Each number is 128 + 24 x the weight over its row's rms, rounded and kept within 0 to 255. Layers, rows and columns count from 0. The size above them is the row's rms in percent of the matrix's.

# layer 2 attention key, 256x256, rms 0.037, rows 130-135, columns 0-255
size [ 73  66  65 117  68  65]
[[128 128 124 155  97 120 116 113 141 132  99 146 136 126 137 117 137 117 163 142 126 120 136 127 130 156 107 123 121 134 178 123 163 109 146  99 115 143 143 120  95 154  79 123 178 193 166 157 116 139  72 128 188 130 127 108 162 116 143 138 123 129 162 100 164 134 129 121 133 108 141 129  63 135 120 115 136 134 129 131  90 120 111 164 151 168 164 144 116  86 121 122 127 143 141 122 144 135 129 144 172 125 122 140 179 138 161 164 142 128 142 119 125  97 130 171 122 101 116 111 137  96 100  89 129 109 159 157 146 135  79 133 144 118 137 113 117  78 130 168 123 112 122 130 126  94 110 140 113  72 126 128 107 129 110 152 171 112 147 138 138 121 144 123 121 142 112 163 141  96 152 149 149 132 125 150 161 116 132 121 103 148  90 132 102 164 181 137 149 117 120 114 113 137 102 120 152 117 102  76 144 119 132 139  81  76 129 127 136 143 163 165 134 123 119 160 166 176 114 116 122 115 186  84 130  75 157 102 117 132 101 110  98 103 107  92 116 132 114 125 151  80 154 118  99 104 147 118 164 163  97 130 162 159 128 100]
 [ 89 114 191 101 115 110 135 126 120 125 118 111 122 157 153 142 118 174 140 119 154 157 145  88 134  92 157 156 150 146 118 151 134 149 153 132 103 138 148  91 130 140 163 159  97 117 105  58 170 145 118 150 142 137 128 171 103 147 100 154 138 136 164 175 107 105  89 127 157 156 147 144 140 117 148 133 127 130  77 147  87  93 182 128  69  96 138 153 133 122 106 135 160 180 138 109 118 123 163 124 111 118 156 142 124 118 103 160 150 128 108 139 106 164 109 117 136 107 106 134 133  98 119 129 144 150 159 155 129 121 191 132 137 151 157 141 107 144 137  90 134 153 161 138 160 155 115 157 144 114  98 128 141 127 135 169 114 121 103 103  82 150 127 110 117  98 133 137 123 116 142 121 108 107 150 164 136 118 112 132 118 125 141  52 163 114  80 132 113  96 120 150 103 113 127 140 121 126 124 154 104  89 166 143 139 148 124 105 120  85 122 119 145  96 147 144 122 133 137 119  80 125 146 116 143 149 103 170 169 136 159 112 151 152 124 134 161 159 133 125  86  92 111 150 121 161 124 132 127 102 154 109 101 121 169 134]
 [153 127 179 102 159 136 114 112 146 153 136 142  83 102 123 103  93  92 126 112 138 120 148 119 149  92 117 123 114 119 138 144 148 146 122  80 155 142 137  82 102  85 129 144 150 121  94 152 123  81 101 128 103 136 133 168 121 128 103 132 123 116 150 128 191 138  97 175 141 184 114 163 147 106 103 160 109 125 131 124 162 130 118 124 135 154 115 114 143 125 156 128 158 198 151 117 129 135 105 104 140 124 108 142 140 148 179 109 137  84 151 145 113 129 104 128 152 135  80 166 161 154 121 142 152 142 113 121 127 131 138 140  93 129 151 142 160 114 157 152 127 138 150 156 128 105 104 119 119 179 128  79 128 167 133 102 147  97 144 141 119 146 130 103 117 127 121 127 140 128 119 155  89 101 107 163 131 142 129 146 115 143 100  84 125 123 179  83 104 117 137  92 124 143 120 178 135 101 128 118 158 147 128  65  92 109  96 120 141 121 129 114 135 165 123  87 132 161 105 170 101 133 139 144 118 127 157 120 157 110 140 132 119 162 144 100 137 131 140 126 112 141 110 154 112 125 110 119  57 126 135 121  51 155 157 110]
 [134 155 119 141 117 160 120 121 104 131 140 156  78 153 134 107 129 149 121  84 135 165 146 101 119 140 127 157  86 112 115 196 128 147 146 168 108 168 100 150 135 124 125 132  83 106  83 103 117 106 195 112 103 146  96 124  84 113 120 111 103 103 131 121 137 102 142 136 149 116 123 163 119 132 153 141 104 118 112 148 121 103 160  97 120 113 113 134 145 152 106 149 108 100 111 107 126 119 138 108  75 131 169 143 133  91 113 191 183 143 101 160 111 129 164  90  88 113 133 126 150 112 142 167 140 165 144  95 124 136 167 105 135 161 108 132 162 168 142 100 106 142 141 112 152 138 188 165 131 116 152 121 131 166 115 123  85 149 138  97  90 123 172 154 125 113  90  98 142 107 149 121 109 143 113 138 138 142 154 102 114 155 109 121 129 111 137 137 166 130 132 157 164 117 133 141 122 134 150 170 161  83 105 125 135 119 118 148 101 108 112  83 112 104 117 136 121 140  94 120 113 142 142 154 127 175  91 119 140 110 140 158 125 122 107 118 149  91 148  94 144 116 118 138 146 186  97 136 108 150  91 130 127 112 121 140]
 [100  98 158 115 127 145 159 157 114 124 188 144 174 138 139 169 153 108 125 118 155 123 167 126 127 210 190 154  97 131 113 131  88 120 166 119 135 125 120 111  99 111 146 123 143 110 114 129 119 136 108 118 155 139 144 121 149 181 135 121 103 134  73 134 105 134 151 116 127  99 137 163 122 131 132 129 138 126  80 134 135 144 145 109 131 145 111 135 141  88 147 157 118 109 147 100 101 104 150  82 126 143  97 167 113 157 129 137 135 107 141 118 128 123  93 176 168 118 137 149 122 194  92 137 114  97 137 161 135 142 175 123 151 143 104 133 144 128 158  83 120 130 125 128 101 157 127 155 176 184 158 140 110 112 114 141 118 174 169 130 146 138 142  79  96 116 117 131 117 147 146 140 191 158 162  86 114 116 140 175 138 137 158 125 160 123 154 147 112 139 120 145 105 148 154  87 132 116 138 101 128 127 141 168 142 147 147 128 114 117 129 154 147 104 139  87  96 130 134 134 101 151 157 154 114 156 134 127 151 139 138 152 113  94 105 144  94 102 146 115 120 174 127  99 138 127 138 120 138 146 140 132  79 110 144 159]
 [153 114 121 143 113 132 126 146 133  99  82 123 152 121 128 125 125 115 128 140 147 108 137 138  73 139 128 137 106 126 134 128 158 134 150 115 135 137  99 173 124 113 105  92 127 136 128 121  92 161  87 131 145 155 113 116 173 108 141 137 118 157 151 117  87 146 159 127 128 146 114 128 111 106 148  87 119 122 114 119 106 147 102 148 150 159 152 138 152 198 104  96 142 151 136 112 126 145 165 164 133 127 165 110 115 153 142 115 158 121 119 132 136 105 131 137 180 136  96 111 142 129 133  71 102 128 127 117 154 106  75 128  92 140 106 110 156 103 151 149 147 188 140  97 111  84 131 126 166  80 103 126 100 135  80 163 124 129  86 162 145  65 113 156 131 134 143 160 110 110 133 144 147 145 135 120 126 121 131 150 160 146 124 142 120 142 111 130 195 142 158  97 161  99 101 109 151 121 123  99 108 110  93 150 141 116 106 120 119 121 150 145  96 157 158 143 167 134 112  66 152  88 143 126 101  89 135 111 122 168 136 104 116 112 102 128 119 164 127 142 132 170 152 115  99  52 131 132 178 144 123 131 150 126  90 127]]
# layer 2 attention query, 256x256, rms 0.0385, rows 131-136, columns 0-255
size [ 54  50 112  51  54  55]
[[117 124 114 100 147 122 108 125 124  92 134 115 138 152 132 140  98 145  78 121  98 113 107 120 130 134 109 125 160 106 113 146 139 133 138 118 131  86 134 144 140 135 130 138 138 131 203 105 144 127 135 152 190 165 120 143 135 109 126 128 166 107  67 125  72  90 158 125 134 101 107 126 111 140 110 135 128  94 155 128  73  99 102 112  88 139 106 111 141 114 102 133  92  72  82 139 144 126 116 137 104 102 169 160 130 100  83 152 129 130 144 143 136 142 128 104 131 117 123 129 108 133  77 112 103  99 166  86 139 142 142 181 177 137 139 108 103 110 118 106 150 150 135 127  94 121 133 159 115 179 105 116 103 110 109 124 115 139 151 104 110 106 124 127 104 130 160 123 149 118 149  84 133 139  96 136 142 150 131 155 117 115  89 122  99  91 115  96 167 143 163 140  97  70 155 134  95 130 159  90 135 178 138 144 157 115  88 131 128 139 112  78 129 130 102 157 118 151 135 138 158 141 121 110 112 118 100 129 148  88 156 167 127 101  98 102 113 125  96 137 137 134 118 149 171  91 151 119 156 145 157 102  89 133 137 127]
 [170 164 133  88 119 176 121 123  83 103 137 138 158 131 158 126 116 138 113 166  97 133 116  99 154 133 127 113 113 137 123 101  94 136 123 159 136 141 132 143 142 171 106  78 164 132 114 114 159 122 115 124 123 132 110 127 119 131  82 143 157 125 122 154 123 124 108 147  79 187 130 132 135 108 157 116  98 170  96 150 144 129 151 140  91 119 125 126 155 142 168 116 111 132 167 141 124 127 106  93 107 135  98 128 109  59 130 116  87 125 106 125  83 117 122 102 131 136 100 115 139 131 122  88 138 114  75 164 129 132  92 141 139 119 103 158  89 131 129  99 134  95 125 131 115 149 120 134 105 105 159 102 148 184 152 182  99 107  99 107 133  99 121 121  92 114 120 121 158 110 150  89 132 145 139 169 124 134 120 133 136 114 122 147 162  93  97  87 101 116 117 125 140 125 134 138 143 129 140 119  97 100 154 121 176 133 115 144 174 136 168 135 133 135  93  89  92 139 150  94 159 124 124 115 121 126 153  99 147 175 173 139 152 117 128 160 117 110 105 112 131 178 124  64 159 102 105  99 137  91 136 121 137  87  93 137]
 [122 117 131 132 164 135 119  93 133 123 143 121 130 130  93 142 141 117  48 151 117 112 118  63 144 140 139 178 143  73 111 155 126 147 152 133 148 138 111 128 220 128 112 117 130 137 142 128 133 123 154 141 136 144 147  57 150 114 153 145 117 148 114 125 135  65 144 144 132 127 120 146 122 135  87 141  94 130 100 134 120 137 147  72 147 107 134 114 136 123 137 156 149 129 122 110 122 118 145 155 106 121 187 112 134 137 127 122 119 162 133 143 131 123 153 109 104 123 150 136 146 121 142 118 147 132 115  98  11 165 130 129 126 137 114 146 147 157 135 130  60 135 184 133 123 139 160 141 107 144 123  95 134 137 140 135 152 116 153 119 143  66 152 121 128 114 105 137 178 136  85 121 146 124 109 177 123 144 150 134  96 132 117 139 141 143 118 119 156 129 163 140 124 135 134 152 226 142 137 132 129 135 144 151 119 108 123 147 130 109 120 111 144 160 120 164  97 146 117 138 112 145 155 135 140 167 121  99 119 126 126 122 120 120 134 146  96  96 107  74 108 118 113 146 123 130 122 136 115 118 112 114 113 118 137 114]
 [117 150  65 113 116 144 100 167 128 150 105 134 158 136 145 188 135 147 132 115 102 131 128 139 152 139  86 120  92 132 143 163 172 171 128 118 166  85 106 107 151 146 104 122 102 145 134 155 139 137 113 136 137 149 193 123 141 121 154 137 146 107 111 107 104 118 128 127 116 145 100 131 132 101 121 175 125  90 167 161 106 131  75 107 119 118 144 124  97 168 162 135 159  91  99 133 107 115 108 116  88 136 156 159 146 156 160 169 143  88 162 123 153 181 109 116 138 131 113  97 139 139 136 105 133 125 109 123 142 147 117 136 152 113 149 112 118 149  92 149 152 118 162 148 115 141 126 137 152 221 125 102 125 131 151  41 168 135 110 145 140 109 136 128 138  94  92 151 111 118 126  81 114 147 140 123 158 147 112 127 142 132 147 141 116 116 152 162  93 116 103 161 146 115 108 181 125 124 150 111 129 122 146 147 153 118 133 130 112 132 159  92 152 170 138 153 118 132 121 117 111 139 114 109 151 133 103 124 104 113 118  93 126 154 142 123 105 103 137 156 133 150  95 140  98 147 133 141 128 175 143 167 146 165 137 159]
 [ 83 136 129 140  98 114 123 101 122 144 152 154 161 131  86 133 144 109  97 133  90 112 149 142 114 120 167 162 129 153 154  99 133 124 126 115 133 132 131 160 102  70 148 147 148 101 124 149 132 134 148 143  90 120 130 162 160 105 146 143  74 134 131 146 153 117  72 120 141 130 143 127 145  84 129  74 154 153 139 109 122 101 115 135 141 108 116 122 155  98 114  94 103 152 174 134 107 112 102 121 134 112 108 134 146 113 122 112 171 110 142  85 145 106 133 146 154 169 117 123 108 152 141 132 115  99  91 138 123 116 163 123 133 142 103 103 155 132 126 145 176 154 130 150 138  75 141 108 121  46 107 148 105 130 167 141 145 131 113 149 113 119 169 147  97 129 161 146 153 117 143 168  92 127 146 136 127  57 106 125 126 122 115 122  68 148 132 135 147 118 139 138 108 130 183 125 135  99 121 212 105 145 143 115 108  71 144  98 121 132 119 140 128 135 119 120 156 118 104  86 124 165 123 121 145 100 137 111  79 135 106 122 112 134 123 121 116 139 110 143 130 117 161 111 143 136 104 111 147 146 194 144 145 101 136  90]
 [ 90 160 167 127 166 117 114 130 136 112 145 115  91 121 146 172 129 139 130 158  94 120  93 132 120 143  38 144 134 146 114 105 123 140 145 124 111 139 101 129 167 138 134 126 109 150 133 138 138 123 159 137 119 138 149  94 135 161 145  80  63 128 168 113  99 137 125 132  91 127 115 160 131 155 105 157 124  94 105 120  68 142 104 116  78 115 130 133 119 162 123 161 125  94 129 125 115 107 118 122 109 123 145 144 134 122 120 135 171 137 137 151 119 139 144 144 122 111 140  97 101 137 128 145 128 113  91  93 137 152 133 109 144 130 143 128 163 162 147 112 127 137 125 122  84 141 170 190 135 161 137 149 147 117 178 174  93 116 144 108 142 112 154 126 142 116 112 127 109 142  80 188 122 121 105 153 134 138 151 117 148 124 124 153 165 106 147 128 148 159 116 122  78  74  86 127 120  98 135  79 157 150 134 162 127 108 128  96 162 167 149  96 135 152 135 150 128 110  90 158 140 143 111 135 143 140 129 113 102  77 133 121 121 102 129 147 128 129 140 131 100 134  86 113 158 163  62 108 127 145 118 147 186 137 118 122]]